python train.py --vocab_size=7736 --rope_theta=60300.0 --bias="none" --parallel_block=false --init_std_up=0.0322 --beta1=0.95 --warmup_steps=80 --final_lr_fraction=0.05 --batch_tokens=[32768, 65536, 98304] --max_seq_len=256 --max_steps=4491 --dataset="wikipedia_en"
Each number is 128 + 32 x the weight over the matrix's rms, rounded and kept within 0 to 255. Layers, rows and columns count from 0. Numbers have three digits each.

# layer 5 attention value, 320x320, rms 0.0727, rows 209-319, columns 192-255
134141136181112174087157127113115085098159076117145186120126071154058123066073116139095070121121108115102166127110112145157109169104028155133112143147150169173182095182112152105114156119108135
144142137153133152138173155140087172103183118103128176157176144127133088140147194108081138133122119144141069133141116056164124096115166122129172170077125079068135176054132205159111118129117144
107134161169158129146089111154142117141127153086102112129175167116114129158125145141158231165125141165182128134118104114150124116166168167147123082130115147115111173069112168143098116140096090
084143072115079106163115111089108143090134132060151074141131146189126164126131137061090137088089137169152115091178190126107109110144142123073140170155101136127163067179173143161134133141091097
189109084112129124124133145122079094187107187077140117176141122111155108093129119138119169119067128152139108179161138117082098109129129105136079103136093136090095142109132162139121087146113156
173096126111139104135087091167131090077125120160136169177136079138127191150145076106077126137171122131194149118111078126139128118165105118102101068115158088162107129080113101130152096105119094
118130150185152140154169163108164100109117096145107137134138161109200134131159125155104117077115111123067107104109139133107101162188103177177025191086137133147051134121114154049186173118119154
101137133148112113145117154102128102106145100149159118138121113150122183089199074064112129160094144160185101152069136188134134102164130131127070114110150164139142163116136079182110069052073128
131167154187097138094099154095123103161073124100165095207088137116156113134121152158165148139095198136136098122129114078089130111175189126169155122129110122130122106115138121068182141143134153
097116122112102124189116144165152112139160132118198134119108128157121139107143158114115183161127110161139097115146101116095093160117126106177176086106100160113106143092102127173085136085110156
111107095077094149099095109088155159159119102136110130112142140147134121100169101078095078119089052116114189119106134104199133113082145119105108096140137096138069156156096117120179186100097124
149134128132198119125094134113129128135154179134117127127143121124166125174172162161097155104102095132124149124115149085087147111150109105172079109124108150108105131194124148097160136140119113
094130127151172156134133127106117119105110151164118157157175091100131078146164117128129105127118118088122117161139134124120161114144121156135081172093147125154116095154108096141146145107105113
106098138172110110150148106087115162151133121062115106151076083102120075176135129122147120134066086155061163120190114102127153139130112129080163146090070132134074140175038113209146174146095132
133158152079154110113073133090101125130160148106090091080121099186089117158066114092127161128205137097169120090095090093155136183149154170150157111110135101094146131094113143101211090169120120
106140144058101159120115151081165115110124153055185134099147139148094118079174118150120093129125097142155186118132168162121131126115104087135148137150178101184088155139161050143055124130124139
163135093129161160112159143141086113161081118094089076142111105112084104126130104138100149087142065157096125122127104100153136162143093162157187127112123126128080157064120164194111120134145128
131136166134113134187092174132124077146081121139088132115123150125146093133150166113144182126148210133099167167103131089105128094116202141153094113089114111080134189061152133109174171101177114
134115099143125102132109159156155170107101144169121117099153110152128133116160115142145104181131162166129114138116143128111142118086127132124120133148111062129152172120093076108171141133091138
083094171181100137100160132067107076153081134105065122199165150119163126095124135135136101121108170130119092147174127116138140125154066166114083162118136146149094125134063146134118161123146099
107122145155127159066109117111072109108097171123120118179100031095151142159168105187129126156228160121121104120121080131076147111140111161146145104100084096086138149115079116100185069110133090
120155144149080080133091070150055119103152146116099163162133142095112139074129111103093182126155179138111109111152154131108113124170144151145080170150086107113126123160096164161131112126142120
144136167156121094179174123128118144120106089145075087150181186155174122100098153071053135133100108157112089106137115116142068155138143176124103118091150163113158091083120192094124169127130127
139171121134098048144145095111108122127116117079105116097124115158099176161121124137136074169104119159140114165167150128166140135077168125104089157148146120166151105118149131141005131114090091
156111169148100108189137113090101113135130110063139101072149173120083173117084130097171110064063124122140121108160137125112081125135134131122104155112133209134131148027110154098102161131189106
129158074134139167119104125134124080088120131192117169059108136199100154127102092119092112119229148086133193120091086136116159149058148158071161148154119123176123122233154056096118178138102127
118056154204182133129139079152138125127184099068084129157135144062133148189136126148083112063140160188121086149119106066090142133132140113056111142134163171134140220099062149155112114154104130
138108135129126128147111121140119139157082116118181148119107141147133117157145168137192161132066104119116145130098147130171144111161142122121167092140146165133169140145132132120101107105144164
133157098123104122045153144128100112095099141150149122133095072145147143097127131102143165160148131104089146199095037142087160127113142119180132083117101107101106158114173150100147110094144133
137111150058106118128109118130164145156097149157183099169177167129141115156157178196174078129099130145182121150094071200127148116100136112083126117132102145162109119151128121077100067165123138
145068079161097058099179131117112090136159104121141152108105086133087135130106144167090133138159158114073114136130102162209202159094120128113168130178181108124099105152141107124095129115088114
125163109154178089118111090087133178135198139142102147160149126091109086133110115077106100124145107163080028147172165101078125158143104102159146183121129140166122067127153140203176113128125124
134157101198177106110067116092122087092155163136112116141103154116104131156160126123148167068151141127143101118140138105103160166121155093136116167092124148134121166178151123140182140091164127
164138121114119140133151079146178101076128088183107082147136144157138125131104126162141030129119111134103182131116147114134119124145135152072151124137134150130152088195129150055117164098144155
165129115173100134110078162114117106187082143115154076106099071165189129100126094103117151176127199156138120109118120106070157104118142112107168107059110086132114159097122107147170127134118136
112160102176121131137106112175135085081115121166164113148123144137133153113114133079091101145076096136170137134095183162143100079091100163124154106147120098149131098083186145115061076156146157
143127145130154130119140127203157096093092117162099110155172119121169097160143106137149072059142122143112149126108129193125136162141120121128108135128152160127155112128105092156127144130120161
159169151089091133093092163146076109113131157073094127143142111127092150158172091095155074134113099164173109088118123136162110116149128098154167114114119117148156072099120158121094114159129103
128122140076171116121132133173117101134152171148172131098088155136112185121195151115103147114165072124149193090082110194144128132147118128164172141147164106096109150157072176119112166122139107
108110119177106141170107069147124107169150095121135151096110123116085120091130152121123131140081114132081147123134119124159163136105119103132115137122153160194145141150156125101095161109133094
141131143115140140109102108140150214132185111132103079122151113205148120134170085128100149105108127089113143091170097145108121128150135079087147125140138168113192109169122160103099164098123094
186169152102149155173152127086126183120146113095113136172112076137180115134100088134124139112151183124105145173155099097066093122120089119128127135122143126077150165092149136142122096175061108
146156084076141099138177155089133063092143074145097146100099168206120170080112124091122137143153087098114147078095126178143119161133091142134144133107168108192111169161154137143078127166141141
087157112139165093161098131123125123114118031173137130129127187184130140115123141100088166143113147105132177137121118132126114130157137136119127134144123109141158065189175133139116193165130145
167124101097195165099093137078102122125105088068124139156155131097149109126196129108154158095140144126116107110142092170122113125149123150091154128077121100105065117102142171144138108129134129
123136099103117107107067118136154106120068159131123133148109136093149085172161137175159060132135149143152091107125069111123180138130146181107103148102115103108076097142073056109122097154145086
178091124158132155111133126167140143176136180123124101138122150148090118179140127133146109101147101137122137152112124144232146146161074086111158092153153147154163108167131108102125132130145057
143177140148127097160167162131130069115122102151119131114096095184090207124138118102084130101126124133136104170165121161157115083123141185129157128171130129102132130137116104104157155134134178
118154101124156163118092131119104071122133127141116100163160122148109156135156125105096116077117155189135133110180081149171166159144081078118162083091099116134121124073095155150137103115157119
144135086083088137127157115143087139104118103141129115153087128075164161130107105105081168148127131088148165121146135150192156146141115134130145154114124205164103136077116090182131099150081125
165071208115078127120131191145089175149095145123121062089149125189122152130124141134116095173103174138082097094104110181129070092130113107122194099137120095164131147128138112094092078126201092
092117141181137123126127124144160132116139101122105154101124099140164124137148238171123049232041137134167094121134162094105127171125142139112103130172130148165161121177053139137125112136151148
105144133148093103116132131133140139122142155157140143058153174101085123131151141107129130151143134114133191137133127097139097113106130135175156196143130146121122158150117101146126126129080187
124125130140085143126141101184140205093086090117142105147149097177163088163070107081081106150127122134124136123062121186165160065107122160138106091122057118062128103080112097111113119092104120
094159071109179173065094080149184120117131137108123163180141120067061133141151100120160113061151092140127148170088133130092215152168153106110091144124160157111107084143148156102108131092119120
093211131094142095166110152074091120106139164143131114145107125138133147130140165165164055106103131154113085083156189115117114166095137125124115122172127108063101103129118118117141101134137104
159071138148077111110096132151154136084163137157139121126190123151147090148045191110044144171132173081162124181126084207162161124104139195141138099122141154227142120132100057108146180136157099
184083106128142105148142135154125079143124181110098114115097086109132150138106131141131167153172103116156149160176069124096173152120126190083065120094130189094119129163101119098104151103121075
114145143144181103087113131108126110119137127159094105123117125152120188119172139130112139131154157133073109129165129128110094115117144185122122147100149127100086125124133126130164141117127188
155119085157149133113175110201138074161147052136128133104147128101113131093083156144078109124145140151142160124092178133124171129141128154133132128112125130077172147117104100148071100189131125
166148135118183181077089127038151148105089138190137070127086112084104144134154146096135181112102091183128116129094165123147097145099102121066057128151061124061083122141149143106108143123110179
132095113190135181127120106169145057168147127124063150136143126147109087155119160123130173143156150101118131090103169101106114149098118138142134117154085166104115181164138147134134133147090145
160178160128142085156149110153095074121086142162108107092105108127131103092130107160084139132110166116081102165159135110122106084064106157106155125117122131126188122152109090126161089180121124
091122131122140104092126141068091159118133173168148199122172151114096112110136131092107111111128150105071145134106174137102157108159139133145153149128144118142076121167114211159174122061107186
139136105147115137069089132170136202119156126130185094167112112121114171152134141139096122092105140132192114143131146092173151151110072149141121166125167143108145170091110115123170125182160159
122103129115122106109121143092167127120122129183122101171126113095119146135125139123066129096110147111195167139098124119141102142097104150108033100144126127115137051114097110089118144126127103
130120122122072141144101154078105073106111107125134130160189112144080090141159079122107113106092153148110135092125166148140063123068128112113097129066128078124130142147148132166132162105129110
111133108078142187132158139151154110138135110154130163127126112091116194121118088121109135115132108168137152139136152034139159123127151081078118139072159191094139147139085134153131107157079110
160115139106088135160138098105114096131123056104144170137152156098140152126102112186145143134092065121136185127123081156157126095151152119169141095091138085117197088095080112129158111120106105
193141168128076164146097223066135149080087114194136139110155099121144085119138124169141159107084057124141089117119122090135123162113098117115183132117126087163176145147136167137116093134147105
173088160159120123132121144101113205102115124116163155123176164057121070129147125170149121148083123121098138186092149107156112112143167130116148147160154127125110116164161186161134090124163142
121205137171081095117145118147154094089146123116148160124192084138155121115118135174095054101115137144184127152126136102164071097154125158174136090154105119153139103123082101144121138092160162
185144153137085070139164120128108133137172122165147151097132128095156146150129076099133114146143138146109132178172094101187081106140167184131110100135105124106153103150137071153127087176094189
138135091129147134085153108181177146122114136102086161115079106091157156140117150135107136115094156139141132162159119154133222124169164200102083141143164216134193099120122105140121119152120172
116033123136102118148120078120130123113148176144113119137096150112109160158094112113141172105102154085142167187130079121152087138120150186152131098111152187119138117123160132113106189174150147
093119134130125146085124099099135097189125123156146116111180117127123107158106147131118078049144161127115095157075138083128109100129150123083125096079109096096115083117149145156103098109108095
086158161090167133104160087094186085132120147146098120126137102156206122129144114144101162138151135137095134126085096141147172122102131194099175153143115112139121096170120168146183093127111116
122112190138143107153102201104144158162141131122147117095112101158182151143119128091133092133137153089152082122178113195108086130140070190148124152145163126145169119144079116144160127153198122
137112139161144135135157104125097085115153132140101138140099144181137203137122135106121144088214142066132125132107126126158148084142140121184175115103131155129122138096142156199143113145122104
149174074091155161068078100078184126137170142143118102149123100158110126157182154090124110036232160123152153105173125119144148106070087150127133103112165111109140147188133148109163139072152164
146142110162086173146139153143140100125122063118159150145120098097107159140103137085151142076090113133137132088178137145108152104136123109120153109095098074135120127155131095156137050103088106
067089180136066141120150131123105140143136144189136065149221155123116140145124150167083069105086157143182093165098138108208123080147102139165103118130095164099062097127163158145127163087153137
171149129124138189101106141133109086114085123106119151111116096145070118126121141166143132151102102151105110121146157154101150165127131117074181144088159162174111109122122131127087143120135112
119127129129159120118131187094107122124138127138124140126093139145128180119166109119109139111090115147105101101076143097133171163135162143066167136143140140111092106076172143153079134089134084
154154115132180106107155159165179151135152139113151156134139080127116136124157162101167181133107084129157139126122150140127163123131110099096070144128132217113136131124115130103178144150153070
072140215042112132122139171114157098112122119140132129110162126123132114149142117089150088117131129117131119138124106196113130165127160106109125160101122203201111077105131116188076142149116121
123091144090080127114118142119121207174095126127145126135119124129145146129133114133105129156099151116146071143193108150107126173138143108111141062111096121200164122091136150150150111136099164
164116078148162114109152084185107186084110064142078136147083124128129160126180129092159122133135124116099134159135092192132243165141147177127125157117183112101156108145099122135167118123113139
159168126144124059143145185132146115103127112153119073140089082127154157127162186126182148132136173134100115159162114161132124137150117142070134142135149169121141106085069074217144132151067162
105143162115140123155118131152145178087079135175128096084131128191185119145124168119146142141134115150110123149124121176110099066094097119062129140127146137140094101086120110185103099180112140
140167115112186131126165138091146118138114109123096068154111060159119115119189126110115139130123137147143116130117104152147136147110115139125093158117138161153129119182123155145094174106096155
110203160111086102120158145109113129112156114098103099112130093180155132102179117128177083145095189164190071146154091129110143077121086156099123100136125143147073118139144101147133147149149153
086137050126142113114125075113136133110076103178135046161119125133166214140102139111142140114152134095103145144102095118163190082147143171157149115153187142130122122095103121153197171152162173
112119129141105139123147114108138131130142184095139134111157135197113150097108141134100130070107130101191155081162169122105164099148168102156120117147126076125167140139159167169122146096136087
165138143116118112112174100105150142140108112120076124160120107188120116101101139113163122095113081163056120085091094153158155108122067123104148121113119130121115136102090118144112155156157128
085126027134119078107178147109146098126168138102124130134083152111163176114116063112138179130172151124140170121145135118151145063116109147068089065099116131095134149082134100114115107133103157
127142157085123100109179165114122098153099071148135060109143146146163186128102146066094136177142152120074084121088104182069112112113070126065127128129139155149167150131082097153158122133091091
126148114123133145179122102139124124136132108141179129148155119155100099057137140136129065110114111121162146147105108129109157149079151144092124161149124130114200162088062131123138123096129084
135154151090120095173127148156146127143114121083085086134059146158100132099139158109095105143127155112123152142172075154082095153058117158151154092153127156119157112167079157121093126183144098
127098145157117133078118196088129172052121107080141152119159147125133128121165187193108142169063138150144107144171134145141124142098100124091130113150105135142123073091132129131079128136177151
123141168152132145062084164119169113089181107102221172182140170050127111161126163126151167126094168126163114136129117123129112099110135093085143124134077110124094074150186141109119107113108154
126148062095121095176104113101135033120116157139133087115127122152150202118160064116138123119148118179141092095175141080157100136078137134084104111073122086146088109084124077129150162114116127
129157110141141122114061135123126137140100158127093117118036074140131140126182146136169140118103150164104105080240152165084161185068097145063199104122114073090136127122102094151148116100107121
121092134163107074124120178131103156135168097116142225105137131142120127147177172129105106129126174119130118106123159116160138141144141082117162140126137122152145091186148104189151138149161118
135114162084145194080096128113108106089100156107079117122174107143105137156119185128169108106131140127175134136129117129102191158100091171140127133076141138146160107115105126135096112119110047
136097149123131124182152127157119135151104171141095113071118157164187210131121113151105124191176099092104124141106150097133107133135124131143151135131153146179135140096111103100104157130187103
101095143128117135154119077121092145168159150098126111176097131163149124110159164072134089134085148124115158091131146103170190103151164094147156111102190115093137130202129171199164169154153104
080073139117097150142159140157119106097119152118153170124088144168120129116067159115158149112113094098138138127075145135129132059141145164173103128191143151116143167119112063156088117119142114
065134092146137161129085096131136117133152130123155136091161175061119110204090128102126155142175131145130142078087172120106134175156184106123100186129113126096072093100160137124130083113048137
104137195140101131116072182175084131150140127104143183085141124170126148130101165140128111144156128093149121119069077150156090129153138103127138107128115125107095112098143158120145103146151111
049094139136115128163099097132119084081171087119142180082130219184090129183100140150119140162143136172164146126145139152111135188110171117183171160143184135149093141115165154125138140117087113